config.yaml
n_kv_head: 2
d_mlp: 512
weight_decay: 0.059
batch_tokens: 16384
Each number is 128 + 24 x the weight over its row's rms, rounded and kept within 0 to 255. Layers, rows and columns count from 0. Numbers have three digits each. The size before them is the row's rms in percent of the matrix's.

# layer 3 MLP up, 512x128, rms 0.115, rows 27-81, columns 0-127
111:140142131150113125130078123089106172121145104137159183114107143098167178151094121125094125122096126114146083111120095113153154151123149206130140130128120107139120107098112117144171129076112137144168159075155123153148137127176112155123138141123162104137136124112169130128120159087153088122142140147135160119108107117131128138125129116073133095128126126139143153150138102155146145112143
099:112108095100128151153152112109119117111098134170129134129119134186152126136103150135102118089106126160143105108103141129145162120070162133156144126136123102156131086127135141112153178144083119162125138120106095126129109144101130174104144094132134160084111140157163129141122128132115141119156106136164079109120080134113146139161136135070143117127157118157137069121131114080144169120121
096:106198097132136101132135140117134125131135105059141136132182094139138171094159140140154151109173103099129123120121135147120112115146120183123124088140161078116133110120126125148167114124131140149129117108098145145103094109141136166126159110115098131160137140144125122155133143109104096099104098153098150126080161126127119193138162139124132105115120130119173149134122106125143074151136
113:143165095087139133125146107121177157120097168141109136120135116122119122119117147104152119197113138151137067143116149100153096146102121102158101104147128129115114122138142174188100131123130135157160114145100123101154132119110162107133129131139091160131143129123145150127174133146085088123140142137118107144120148117118098141108155127087148125113179113118108105151097085173124098116180
079:105137088080113093137135141126128173135117123157165115139117135153146167097116182130177155172104145119151140123134112096088096094129081132116142121093123104122100142113148170137146154141124111110119110130109150107122099095123110141153154117180131153075105131088129150125165152115135117135098136112133131098121137077131153134170139184130125117116121099122128123153089129143150077140137
103:133126145140094162128139119111087122090074116144122162160176132121128134164147129145098151142147140079144100113092066120096121113136101150135143101109144143150109171168176154105127104124129119118106107139134120139152154150148116126131122175112091109176113133159096134136167191105140150116125152134104161155168106135085132138110132114116153122114098131150135180120120116106127121105127
095:156141110087120118139096139144155146112114171128159090121124126142093157103135111130100129134092152090110130105143065092150144141133133150130140134127124100148160071121151116106153189184131103111097141071120120117106120149137102140096146115120120152139075162099117147158160123115128139123126128167103112158169114122135101107141147148131149108143095139113118131201152111136137136129129
108:158120109115134192142155155163161151141091166169166115142145091076128135107153158112127136130125125129112087136122113100106161134123090143125150127115126151133114135159145141128146159117112142141125104088137123131125109152162112119121179121115075134164091142148149142129138099122116124108091143121151117151165099089171073169136123105137121106178096125153118097149129113097124095105152
087:122136138158108091141130106125131158140121098100162130115097154083099113125158084104118101121147069117129117082121127163119121099114165136136079115097134150135141105073140129139146130121130111150158154107170121109128116136117124142114142114101123124128128144087165119130162124158129117133161115123151088130107108146094093082112157154091129110151149119191093153164119139091131175160111
105:129117135131121117135118130148145095157104129083113165129124168087127158135085094122159148094193151142146140145140109112095138133101137160161158101160151150144108113157143137109158142097136118096107136127119119136123151142140101151138130113154088147106097120125175140176147095121140120090134140147128139110142075153087159070115130173154128113158135075146080141122118110130150143118125
101:147100155173115097168076126134112137156134164130130117141155117156154097144135145112157166169103121151123090132098113115123082154092120125089136121133133130140096154115110133170142097146118140155127125075116118165124169124183089110107127180134119088124127153102150147135116128129109141109121102148115158144099139160154111132064125103063104133112128125103125119129139127129131118162152
088:116099093175129150166147170147127161147126144130075142122133143149110137094122124115092116099122097138181157152107134119164090125104139076135112113117139122110080131096122121174133127124097128113122167167088138065144105153142125098126137140139135095105160146120132135131090174154129104098148136118121113157095088088134164110092125130159099095116151108153143115134125143134109148127124
110:136118135144135147115124127154128173102157092106160138167162106141163081184112122125151158153114115112133111099092137112116183118156088100113118113126123140108072093120159124145085112159109143149160124125111096082131136133134145114139136110170152119118147110146171093142133124113111107109120200157114170107107099130098134115115126113145100119141109102137143100119099125132145122147179
104:074115087085107097142133136125130109111084160175158141146165120130156124153116114136158154146088124115124119151089089151102135137147168126141146134115152120181142101129162123129079151099160126115181092113130098157153111133130161099161136151114121145116125155133116089129140079149118120104130136159109117147179108143094122119114173129144141117148140102134098134115084141144130093123131
113:155093119079109128141096116115155163093117123130105132176158077127152114138125093105153189139174167143099116135089092089136102128087103131105180114137127110134139110145167132145158092136127069099134136095132110125159132158141105099134160165137118123108148097140114130148138129091154127125122158141151099130135099076115112142129157150127147114117117129151135115130110137165154112153139
095:129134145173125146087132140170128105137129115075165120144135101104126100118142169091142127113165100097156145170140090105147133111109106144095103092119164149152167120113125139122150140096126114125158120118145083130136129138098115086158119118106081135167097106106159102154132077128089144116129133126136152137153091108086160171134144140151165095177145134158124125136152140123147110121117
122:103132154127134096143096143129116131102153109133169114120167115111119163164079140112105143129105158165126173116082154139117128159111165125120083112122176085134133147166120155114125113125100121146102155094167102116127160150155081105138119105128124084162155125126178121140135143094068103140106138158137109122101152159148146107133128109092117128188122136142147119117111109119126118158148
119:074121102151108114140098166157128110131109137115108106136161111093119136135176130123116131118120086127152107154137093121107086127105094159167150110108132160113106105141137168121108161152096087161162136139101129121087120103148156138089106187132102157089159128130168117138106113138106115120090160142160129127151135181145092158149118106104140124155114127145139138146167125099141113100153
090:130126167112105117126123133147013126108115115128130122173158088177169151132108128083102124094145130185099136103093125141114131150150127110101109104115120122155117121161157171125148113154115151120146097117113086108140137178116160150110120114114140151141108126148100113129141140108152145122138144125135109106148125123128136150158186139141135168139130147110126132140075117106122145140117
103:157146157146093140127105114136196108175090140104118105131097135136080135145168112143120125110121121083150161143116107122113117150177119109171087092154141139140172143074169113118170127154132108158140087136124128079110095124112133148149127155124108109145126159110126121126129135118159116112130124164144105154101137186125131093127160131122149137139131129183147154103122114125136142098109
102:148128085139110129130111144127105171139160121123133129145196100181169153151129102107096137159115172143132105104108133143131126119137122165135130120124141122112046110152100152162148146141093090112133107114131106095130170144141124111134109092113135137144146158119147115094152129154089112122110182137145082126125105152090148128157107108107125115109163120116125106155187133132146133109153
084:150171108151092110128129148099184127151085167091109109186124131145148131110136102111113128154121166124145130128134158106145176145112099108122128125133130113115135125089124159082156124134105144133134179095101109116145130173116102121124178144142148148110131142133088099109141143109084118105133172148129162131158125155114094099082130152132111133096134146106097127161144125185106136099129
097:172147088090103124163157128146087146124128133142106137162127092113130144129105174109140117162171115183117086171094158096108104137117122134144139124123119125075100102140151123127161131151147158141133138120171116116147161103182130135100075101152126128129146111135120157172120141071114086125101146140120125144152136138106102105159146140113144099141098128125158101128093122153117143104138
096:105147078204151082121146152177104109118152151151128099148111103080090102143113125092142119125156142121149118186123145129107092081130091198122119105134151158132128115116145114137159140131110116147132144086148103135107133130131147138129102171119109121122129089142132097165134106118081130154092132147101094139106094141127135167105120143139084125131148114143123112135152141139133134140143
089:114168141128133096129153173146155154091094115177116175115126147176124121107137153130124130129102122133160146118108148141145116141109108116096167114098142129175100108112148140175150102144141151156109086123173142134143090142116090132096131143124146125119169158141067111117165180149133111121093117137124076171122108117148114130152114123103134133127126149098083118108117121110117132176135
109:154124112124088155119117132141107158152113128133121128141109116118157135155157128158143128132078112088145116100079156137145122189119152142103129117131124129113082139133129165129143106105099143117112146108094114120153136157173111157095142203181147086110136130143159143098106110116140128142082129156170127112083120133134142106112157164113072141143132134158128121123165089097158132120123
111:109145133120118145152087145164146173157127126125147116153137155110127155154136089101154134136097147136145097172115107132154110100151135154159148101108144087118121157161116145158128131099158164111133095116175120134118080110139112152130127147104137099106151135158168115128112124102137077124112129158074094122111108170129120142150147094131127091152118107128135093097151089152132187120171
102:140169149125078066134107140112116097136114123094163122163104073148133135162127085131085143108133130155097111114093148108127109143132126134108137126136135152105118128108147124115150112127125142167149143129143117127172143143135075116129132170154106088129153119134164116096098114121104109133128152170151134104122113178119128116157169164142156154156156110121079075112106113104132166146161
094:127095129130130140144161095157123141084080139133134072109136127179128099176099124125149112154121139114124130140112091111157104097096130101151175101152117121180175130138136139141117152100121111124147085093094118098117120140142123125161151114188141138173164113111122123160127140141128135123148109146103130173124122139137086183107140121128118113125103144145089162100094135098112103113141
107:087141131105124131137158107135119119164111129150163143157091121117124087151181129151141153169118114089137153142083078154094127130133148166138131107141094121102139161117139149172136140138122118129139112142144117118113153122113145130123147100134091095140136145171175130150127161111149108112134126140109162131106112130082101108103120091146172105123128066127131161096155122129185164082107
097:159143081135149140123132162154162118125123105149070105158119121097172113141115131139159168094148169128128107135110142126129092129076143148108124089153135131105144126173108133140093141124107129181124109162156123141140097148134143095088093108103140093079130126129102161190130126100125136117105113151145155129103129140152117102131114161083129121156182119106154123143106091141121133149132
119:138123154121102144146075150143110155101115116150166116122085083137105118141128122109154141161097118105163125144117093146163132138093118160136132081140151108113136169150129128124078147131144124118141131126138141155128085152129144122142179097095123099124160189157120109149104150121145103122136127173103092144152126098129088092076148098137101123173117130164179113121114123152140107126135
112:127147143120092127129120091120162123079135112177125140160159080123103106135120063127074163116135163146153116138123105139146161137164135135124136117139106121117104128167130143157077114125092113107108128126171094133140123121113141112133163100166109175112144091135133125161138092116154119119132152126128078155163132146092156122105134168093094104159143094123117138140115128149167114100153
109:164109072122109161157158119110117156128135122110107095155096134122126131157120138130126136155130090131134165105115143089149178140172174148113148141144123129112119100150150149098144115097116132137105102099085131100082171151182085161139126128137107132113155136121184137162134191088123096122125139128108122125148113139075149123147111135150136111120139157115156115176140098138120109121135
103:134181062136116116138129081145154131109114122146129108146149136158141148114096115098127127138133116134124090160111131117103118107116095157143141105075117111101095107124147144167171154154143093164097119133159126133146155131127128139128136092162142157106155134110123129183115095147137086129070113139151106164152124125106106091089145083089164142149161113103132160133128147153154118122140
112:109156130103122145138077153164122113093077093124140104108134128139106127109119142100119119127130119084126121120147111137147147119146150087107129114149133096137109075127107122115130149142122062178104103098167112139151132169151109171083118133180137131114136163119128127116129186101109113114158199145135097125110107130121133167134146092098146118126153143119098144131141138135155167158136
102:160139075106113140149144142084135123132134178107152085147163093110105089103100167135134135122082085120156125132125142111117082122140146125117115130163108164159104135124154109143118123156130106134156134162158087099114123136122154126102100145158120116170114118129155109166151114117154104095145110157123128106089134162157101165114163142124106123146141149118149056123099155138141147115152
104:091140082139120125133082133163129123136119120118107149151143087129137136102168088099140146126142123129141083133126136130170149147112115180150105111168121132139137112103126114131181172157104106113159122111112128121113105147142146088142135164113089093185135114105143121110150143129148068111118137115153126131088120139160062139101116138088108127141125120164110160174120133151096116157116
110:146129115107126149119118130122129138137085150101092096109125069147081126105123117147143126138112124110151156111123132114074155144177158131138142149130161139151117104130099136115174138110101118102116140107119092107129098155147106138122168137108130120104144147106168116156154120137155076107151148157116145130165085151158161164114143157104163141185137151131068095098144099166122134126139
121:155122109094099146103107136116163161088101105131094136117140109124132135153111133166188141173168090056153143094130080133104130095136143098106157101120127136103102107116161150171116130104113076140145172102159129124129127153133098106161099127158140109118108133136125118126125132114159122120122158141114112141101132112127076100142156091088141107142140133127151142161126097121152161141133
110:131149120141124120146108121143151164070117158142152156128099089121140143122101085121105138109101106138156106145139133118145105134121132117151154126110133099155076127113105120178137163089142131148119148141115133103052178137167144154136163128134122121126117157175132118128120144164104106108128123145087121123133107079112088099090190127070151137126096135104138116113113107144120152143123
110:188166103105092154124096167145115131114141117115112118110079136101140160131109112133156117167131071103132169096117115110146144156136174137143115118156136114128130133161109114114134120138139129134123099112138123128108159122181112117114124118150152127104145081127116159161164111096158132099170150126164123105137106178125137095109098153110147134132134119122125071131140105143135204158111
115:141136117141108091182103164103115107116095171139125163117140097143160088153150161160135157137112072081140127105098116146147154112153144106115114114162154076121130141162151154147123116131118112143180118109131140138117117160101132129119130121139113128181135132120095182152171156149137114096098142126137138128131088126127158125095146150082098123123116126112131123157159091177112106121130
104:134088101125120168142143138113133186123129112130167151127120114110114096165121174146119190093163058119123090131096087131144107134128149120110130108119135122132163148103144130137109081094140131153144145115123115119120126137123085092154121148138113106156098141187113156139129161108129157115121099132126123150115068149117161136102164146120089156127111136134149101101123125168118098097123
105:073139118109092145154099120149143137126149155138144124103147122092120159120116108124122116141165115103149133144132088101090160180158129173096112104171110094102112131143097111155151134070158107115157150133155101142135118112126115109100119122066150083129136129146123166158149171126126132125139148124149123165146084147065116115134110132122171129129118117112158123159150097151144122104112
090:102113147086118125140174132125103100103126151108144075134167105124124107120147136139124093124119085123114160159107159152105139119124130084138157127139127130185141107151110145147122124139135109129186125116132115108115153153160123133120160113148098128156120171081130126140148120129091133137153168111118110136111067161098118159149160126115101128119114141136149111183054116096140112169142
086:158105152159124108114108096156123102148113136103086102105136111097110101138124140139153167094107127160177125146136146105133101122140130152125112099106229083166166121161099145120128164135148100113130117112080099147106126147139133155117157140106147163105152131137119104128137136142091131146112142137115164190118130138109132130092144150127152113121132164139107120112139098101095096142104
086:118146144117114091137108153121119121071124121115140123146141098133118104147114163116079116137131144089129169101118134076149123115108147144100146122087117117104116141105117122150111147089101069169149121105172123113113068146185095131159135129128140154181116150120136148120144131099105087087155115146125138110121144173157152143139133100172099143149141144144108112097154123123122086128132
106:169103104100119159194110099131123110121112113188134122070121084141134124134175107143159140139100171098127081114143135145097127142150125141149111085113130172140187130108124121143181114132141156119149110078138110125130087147102111141107107149144125126145149103126123096127100106160121113129116159119142134139120097146113113119124133138092106103152149152168128117169128135136183137123133
101:080123116135116145134133129154132149114153154135093125143125091129130146135166074133149123160145127145171123163108085138165118097119066202163133137114194141123101136117136127170095121135142135162109110126137077126128140140125128140150161126117096095087136083108130157145105126083086125122096132098146148154124139098114112120123121115103155113121109132122169094148145126149148143133155
104:144149115116114124180144114131138103127164156144113111113141139144110135089106102151136101123174133145134119140093125108116122115148154088130141117172152116093074132098161174142178108152144110167137110111114143118074175110167114106106125158141104147066140175157137166153145117131165139118138113104107147130087149165131124139093110123089106087127118123132134103148131139108123155118107
111:119090146139126132170124131129156124094156133138106094154107141098122124148150157160122159126102111154125110116140129133135106131113104061127147132131160104136100132179084164138129111122140140116145100067133125140159097165139121189138208144143075130138133110153151127124150160134120094100099145136140156160116155106096114124123128129086129126140144095120100156157111083105126142129138
108:153120143137127130176098127120137099147153111124107165104170128133112128137140138099117166141112124130140153146126123152150121147101183077128100106155120124193140133166168146161151134118169140162163085123096087121129114127151101136160149124126108112155129111112161172135140121114103086099133119137142154148153093183160163137098131145084090119115134115106114103120111125154129080136138
110:126186109118117153138119147117082128137123125143145086162079134101121156125147103090173139112081121114119151088110137107181104101164181149148110121117149154109113152134120156070133122115130131112129121112145127101088138128158114112135158103085144137149164096121138131133165115114098118102108142149140144168123113093139122151106125116102139126155118117146147161093169105163115155156170
099:113101108122143136171104163166114109174135143132146110148118144116107063103147145135070118160077122141118140135103095128119076126124163170123128120133126156137108084112154144136151185117100112125168129123156112130137129153120125118086100139105154118121128157121159102130132148112090139119167162118152150105121141125110158114116136092146133132169120092175138177142134107120127184133133
# layer 3 MLP down (transposed), 512x128, rms 0.0968, rows 27-80, columns 0-127
101:091110132177186074137158093104142108091147109121088092151137091159186108131106130126133146097137116158115118132146127124113121090122164120153156070168137116123135141150114111115125184107121136130075132121106145131101133115133123160123148078142108116093129140159117122113136136105128119138117134140170114121116139171117162136095108147155156157111125167115121097095148114134160106127155
096:143131120106168100108102174101166160125155098148127060149168131118137108143126101115092116097176112109089116145090109132145131134134097147113095120162140156125079142134088080121122165123146076111126140151135144114118168107109119142119098137152159113113142174066129163124132102111129162136124145138130146114148170106142115138130118155114086130157120120136144133137128161125160126126167
094:109140119108143184117156138111147130089123142111126081166155104099093099133093114103089105152122088217090122130107149142115145107149103152153159127171124153120121162153139114137130108146145142127180135148162165123112129117144150143120109127123103111115109155124099164129123073135136127163131156108123121098150119112133152086107158132118093129161160139119101087100127153119119145125122
104:152131087116159154147097151131130091146114168143117141102157110174128155139086109128094139082110138128131111114086079139128142105117128124134134112138178103118120122140165164153097080121168145105142095118135124105141181142109135151116126107120129156092121128166098152141130142119139114123150105139152108099121194091108144118116124127144129118140158142162067177090140113133099143142109
084:122140137165155128158156113150105099122137135136122129076103143131147126144197092132086119139105130195113148102116117102157158179087137089137127139107089138129186146146139149146129099073146101135128115122150104154126129155103134149129123113103130134091142136136122132118158144100165111140101113092126117106148171137104111119078097152124127132110116141130109120106171180120102131145110
105:090105119110116115167143163162137128148126130099101089068108123178125098154123151161174119137107123091144134137142141144133138152129139116130122121093146131141198106124112130152132106122147132115192097114118143133109106156117119119117147111140154110061156140124092182091128130135134125142172133152103077132084111138124129142131154134152110142101135139101147120092160168133095141120136
092:140114166152135162112142148094112093086172129135109145072145110148154154144081124120160132126134143142178127159160144154128104093143145149146161153131137166127131165134158127093097093135145131145124131127146127133120143121132180131122147086108106121112097109149123175098153099106112138101096139144120098098093137108136115162142116121128108176087096129112128106092140085128070136134113
106:124114113109101146143174099103095131115095167112117131154141125129104159139136125169129084135109141153091145129179150148103109106153156150141128102080102108116118151120137110103139145206120102105115124164132111138168101122142111103141132171177191112102150127098117097108135167108122151157144100121135120095094099118116123137110182127147135125109137100122152135154111122146103104131105
093:125138104152105143127161129085122112124172117143131137137142147123166149117130155141144142130133130140165119149058135140126127143120118133108161134092123115113115156145143149054146092136145128095166153119137135097104156119144139148078112120122156141136096107147062151124124057132131147091165121095123131082143105118129131137126097111161093137141138137152095168144139092161089134152119
096:103143134113151118100153109157178156119171144154156122130118125096111088122151112117130129117129123132134092139147107135140138144179134097114102138163166135125122137180129130127132175124089145117068113110108122147142155102083077106157137155108130097139153137106119140162111152100144115121104116110111175101170141113120128135107113145087048137168109104111117122124128135113132126168162
100:143141180118113127110147117141124137122137120096136106120126151175125096067123154137128126146110115081101144110143148135114137116151094109124123126129132119113099110118132159120119155182159121129149122112118086107123146101110148084103164126125162108162143132135127123190123149136080093114128101093128147137164118068134122175160132146103096171130120143097161088113127156172109147125178
091:158111160125136076129104109109168091125083115131132160138113141132080150121172128154108099104122132145083103150134108133115111086139125143137104130135093172150093142115151141155105114124137097138136137117129159149144137101130104137123189134141163122109171107176135103089158091102115124167119142114161102108149121145124168124119152144129144164137101131097139177107103161111095153089128
107:141102125127128146122148175151145116092134128129118127136120096105145119120146119104093102096119155094125095153088113142118137116100123117136111143150098135135150138093172091167185142129181135098123121153098169071158135089121092132145141126149137079121154126078174116141153151134096150152135119163107130119126128142131120173156128146152167108104099119144150120103128147112162083155099
105:113108134110154158099176151114164123144135131105100139143138091110142114099099156117121124139121146118121139115124117132158123154139071163110146137154126146153119106122152126124112119099081113143110105136147128075130124146165112141133051158086121152155112096144162143162132152136132146146146116067106139106110062123179119121140165119124106114157134145127152148124135164120100094102170
125:151107100163105124134109140099132138162090179128169152130112130122098113112136100119159108155157133096140135122158117103131108153151160164091143112115124136145135134151081121094106088119151119109153113103136151165098146093162093152127128160110097099159124105088122106177164131103126164141154081118114096162128120124136124128128090159097172167107096112138151131153096125141157149146131
103:138106132138144135108140129124131090157096066133082164136144130119143123110100124137093136119132074108134131126153163125126101169105164099088146122121101125181165183145134118107126119135168108114127119108115142106121089107160149120139141111099148102112112150150134096140140141122215133109159128164141123153108103179168131163124161145114107148110116133132149146118123117112092100101122
137:148127150106145150133123128161106103134111116109117132107150125154133115134094154126126153134100149160168136129129071133105109180080100162135139123101125139150162135132138127102166051158138132114164097148167107136145133111126141125145102100132132102110152132170080107082150104143144132141154142110141099139120144145153159054115173155125105135120111142159096102111109112122094134142111
115:157121138124111088123187136141078100157119108112119082163096127158131168064128098098144115107103131116125156109166139104109153127090168130175121108132132082099119144123128162120132130128168123121118126122133091133152135110170120122123133126137160112162150107138115112173133150148135132141122161123171098146106160129141137132120124122151114101120107208110138082114124104110093122123108
093:123099085132151141111116144117155094120131120126137125077126100170163134140148144131153132131119094088126123141142131134132107079125136148132116139132097174115147125113212063121152122113157113102117109153133134133116179118095119149130104109117122091120184099087159146117133133083144140170131125131119151142126156104117138154097120146077143119118125110164155117101137128142179144169121
101:139128146120118156116176116129107119157170114147134090065110148119102132084149157137132102095113107150158125114106128108078128143098152154134168089088182150121146129126108141110102118138146159070161123150133111154105122145160124120116147126131142132185105144149133112120131086113140136145124157106162131142136108115120099139101072097160132158139129137139160143127098082145117101162141
097:153107123126159123094129126111098152134156131123141093176105143100100101148176107096119145161135065167110079102155133103146101115124129124130116150139086104120130115143140107099159123138137151115100103189161127137137158158110155128120121103110136139126159142150103155086110105107089135154124112128133174069137171129173126095150146150114127140136144095138143164117117161143149118111119
082:097123127102127151127080150103143081097137119138127097115128128092112114132160138115084170136177121084112131119166124086156129109137124125107144123130129172105180162132134090094129151099162135112155166125107144159155102132088106120159115138128108126129125176107143140121131149166139140128128114145148088140142126119127115134132138154139129144091129134094206146089151134101101143079097
104:097111141134124143093087132087112144162133125089151136164084155129143073104108139137106169111161113134141177144185167145114144114163120128080141112136131127138096119110096128110091120115117120106090123133119116121133124118125114161138134149115130154076119121090142096136123141143155124157165118124110129140141125153159148162148148194119139146065128102145161124134108147123180101114128
095:138147138091122158116106115126151125140146135119153159127104128144124142134097112167131179119117063125140137121213141136143142111124111086171143144098120143140157134090121159098120145075140127147081150149154145118118116111131127143144145129153129136153174146146091114118091110087154128116120137131167093138132124105103128105101148121159132124130123137120076167129088113128055136139115
089:144138125116132093145090148148096130127107123175162117104129146120120063158122091133112102142127139131098127115137141137104145107116131096152150132141108155133143124098088155159084144147172117122146099128112188133120118107067141147196124120094138143153147144138165144104129115115140117141142192128127180096124109134114116133127129116110100148114095156152164150102175125101118113122096
118:111138178085141098159128142130150138168099150131128110151137129120135129140096089120095121112141092090137106164138149140140167116111172112109114137150099125116092136116100128120086140150156156132191129114176140135131146105106082106096164093114134134165169114132135161134131190103122139126111082150161148146137114118090102128135117140111149162119105131122113117128108135104178087107153
116:130137139133118093102105150141152160160119126101146170098098137145169176122132098117139123136144136136058108126111100162077147120161097135101143154143137149119110156152141151126130138131153145078110143092143164126116109146128118103127109121113100148140116125107119146160104161134091139138084092115112151184160151083097110107129103129102184151094118124111103111129124132114176147154139
099:144145153075139126124122132148126128137110123137124125088100173152169061128124125140151113120115133103131107097146149166127145138104143132095145119067125091105089120144106114081101156153133151113158115151106148129103192119154093164115091101101162105115136110096151101163152152116134085155164161147151165113085100144152130133134103149143138131127129128128161135117145151146106128108126
095:107102119121117159144146135128087127131145132159120124103089106100168114059135126106136144114131136156129142088133140142108174126121146125120115137069102119098092080121124128115119146123144179129160146141122182119123121164139104117104127076076115124129130113114119099149179123146139178118182123114132135124135157142117116098143143188127143151164151130109149094126084125167126144118140
101:093140103094123158119127115164124147096100055189125175071157121138103138118144119157136122130112131160123132076133130121128124171139110159138088136106102112153165115110098106126111152132138129168108159130144168111115085099156108161142138165126143137132128130114171131105123145118137109119115150111123109163165145118119113133168098153113160158116112101129115108162083129124154120089115
102:131121122152110170130112161155113106179144115092133143111123115107126091118101106103164133146150136154108151131075114142116091136149103114156138192109128168094097156129130109129115091122146139109160145110130135147114120135092136092097122133105090152145121169150149171160098129153113134099142093111102103125181171107125116133162110141114127133111078104140162108158128150103118165151153
128:167102108085132127108156140113067128153123118126122104124124158132140142127112133096135148140096139141163141117118164106084133156102107106147113137097090115107109098104090120100148141151174163107183124133183130131097122176130098168142144106089167144103129110149140135115131121111144129118179106157140102133131160121132125125085145139156100176091096175122150123105137144138124129157138
115:123109106166172118117140139126152091148134104110099142117108090117140088157110113159154097115141162106144182127171160146145125118101132142117153112112133102152130123145164112110152098144133102108141101144143160112083139105134138096106127115097156118067141123143118140108134163133130139186145127149118114119151079108130113059104138133128135154145101130132103098124161188154115110155161
104:099135141137108115115183140095062112081115124133162180087139169179100148151132116122102142120107157136153123103122131108133116152112136144115125106110150111106105136141151145085118112133099138125150155191111165125155124102130157141135132118122162157097099125116133096152117083140125105131176128123153113142119148143108159172109126125136128126100147137122119143149083091105089085143162
106:089074124097090131123157137157138117135113112089128081113126129080159090152155165127145137140144135126133137095192156156112118102143155117088113151105089121143137109125117124101121096131136139123092125176088177122112147147133094125113104133147118110165152120133139119165168174130097120143110148169136131138138127139156142164176136135116151121103134145113147091089121156107093112105129
115:119134137090136132138119112090129101059137153136135141114146153125145091164111115115113159131144125160118124138157055160141135098120130141120129177130118107115110180130123105162084150150122113177155102118122133126113129114113140138158138137157121131079157087140144101096117116128094122170105148094171122125177067122146125112104147144146139123090141122127143147134124093165141170139130
102:104097173101147122140145085127148131102143071182112128128102138155117100142126137148130131114128114134141085099122132145114157135149120137085191136153132144077130104142114140109155140132124142103081129130103148093127120156149131149183100138098102107081129139178113101123165168179085110126175156139145126125123139153133156121135131079127130131120127128139094135135112126170113142146102
104:142127144120144163100115079105106091075129157130172124149115175096129132110082146112160147135143124173183123135082096162105133141172131171089137121140177100106145133124110177139093119086123152135110119117109096120138109132141162119160089119148107149148123148124116132127122134165114109179118134144124120126118139128114109149146127120113128089143183121090131149140123101082132140122116
113:130131153113146113151131142139139141095125169111156134108114148117109121065123134111146120142087154091109119156096130158139193130132136134128095119122125158154122147134111135162090146159104152142162120147108091115136162099115123118186100133123145190191133152123093123101135140098137131111130136145138107164082152070101136102120130118122130159153125114119115112110111142107089072129136
118:131120119113128162137162093142122104172169134102169145101135126091146106177119119108107138102144093129135127148089186190131110130125147120114147090167102121112111078137165087106152143118065165137119110136138170143131151104148122106129080137134110116177083154155123126106134145160123120112141129129124109135090130137152113109121143145157130107103132148145120139092110091164140113114130
114:128100139129184140153151137119092102125143136164127141152142146156128105159155131123146124132126096096097085145199145137076132110079126121110128180108166121144114148091105081126146148102124108143134175174126150105112165163117116154138143101105131139146134136122123151121121121111117145143102141131145120124106099104118153157128152116097122160126127113124103159078121135120045119111113
108:152117147138110144134173075108142126120114140077107140149158132108122128099166113137054169116126151172163101131156085162148113134121083119088106127107148133152121151116163139150153131066094136128100137137129154136131153114127125130110108138092115123108107134140144154125142123104100135151099147138105153098093138108173138149131107193147131151142144134121126177117083119113107123146115
119:125113139121127122119150120132153100142138126135126140159124135139117120148121099135145142134080123156108093120152086196159107103103148124155151175137157161149118121136128122149134129137129136141113143115130142092136123155111120115109125167122089143137097154127166100158121138077147129128121100084074136132109131150141104125126147121130122133168130131074151153135075124100064077168200
092:151129168136129098143135133164177113141108109145094096140136110162138116100145088111152130141114143145110099124162130122107161125153102098143173144093138138130118155136116104140104106132154134154081153101142134148189117118130143149075129123125162120122148137141090101098146143137113114111132109145152160087116176095100098116118151178072102138143119087139130090117158094146118140086120
103:109146159136128159095152163121137115127107113115136141110109147119140135112104145136088105106134146093165121115079113131104140123068102144116139132176185141101145090136146121150139119120163119174160139117138129118094137181117124125108109058126150117109135122174144124159141135125162163142148167140108130105127108153056108090153134094133113107165116130146093128134106120100115155139126
092:120113133159102114117113113095168135084135119111170119174113115117181137085163103124146150121130126111103101097107104120187170135161152163108104104158113099144109138103157172145135102090115123129115162116141110161092154119140114149130097169136123118121123118097150119186107119140114125129128087100148087127149128113132091143108105159102141129148100120092112116136141179140146127141158
088:140094093068071152148126143122124139180152126116131148159141114134117131139123140088131140125158120128109107107170173176111169080085118094130146103166094120130131122139115131116176127141126114079101106121135127081077168116101146106113145137115138119154115151119166133106138166164161133168146130120187121131137142161142123144142127145124139150129138105100134130128130115111165119108153
089:127134135089140160098140174124141110108111114173143148111161157147158113115106122149142128140135124169182130136108112155159108115086076127177149097116149134125166157152153107120138087158093156113108132132118138163121089137106115120135131113118137121095094128071093121136110085172112149121152159096140099135090129120130094110170144115111148137124105125103148103158160143164118097123111
103:133138142107133186124127132136134148122092144114092106148166142112107136111134147159139151133118074106160115146122145129111110198112118140150138141156139076099101097122152151109108153146121133114101112136160124145118147135179127125139123120113157139144099139148126137109159065159084113139091121186099118140143126084159140072143117114082100103159158128142135137090119107116092125120121
101:097120106102100116155150117144128144149126179109130116139164164161155131139110100116132116173129161125204119113164101102134093100104108154114132152129104141095125127108111126119146119122139106150111124194150127145141143144147137102142080105113138148066100105105105116148126158130142075171095158136152133122123130101138172103129153130139193131132124127141101111117145120128128098119092
107:134145134144139152123126167141175111090115097110176138168137115120135080158138146141097087153104140156143122106098123103128137142142135092133101117153096163086087107136108123145122160136145146111131139130109090141149097138118155086153137154107085137141080110084155147138136157132129132170137131110066105093150121131151118143127094106132109134180116102150122158120127095148139139174158
103:170134101092152132071124177122128123173145095130101147175140091127127129130119130114123136120100146120159127112088140172127127150109133133152142176112135109128140101111107174095128119073166114165110153146160111123114173144107167126167123083111140144106122121150108141129125077114137137125132161165107137129080116124111136083117111117128088127117105143144107128131166083147144131135168
097:134123139121146140155126101132173086135146160100117119169155107098158137115138111113108160154122121131132108122083123101091115136144113105149118100131119136118137146114168146080206093149132102126077131141153181135141145137109138159080124115119150189161145121131138104121142194105130106116137115129121154098125167107138136110110111116130113092159121125140098118106151131140139074096148
110:127125157093133138114161121115134111138127107131112092114155109086188176139154158127126139156126113138125129147118165119104109122128128153076094141107132106149099134140156109131184092157124120093151113097107122184170117102148100121118103135129126133158134097108117122088163156139130127113132091170119125121129192130147130113106143165157117092125132095098130116082092112128158131107174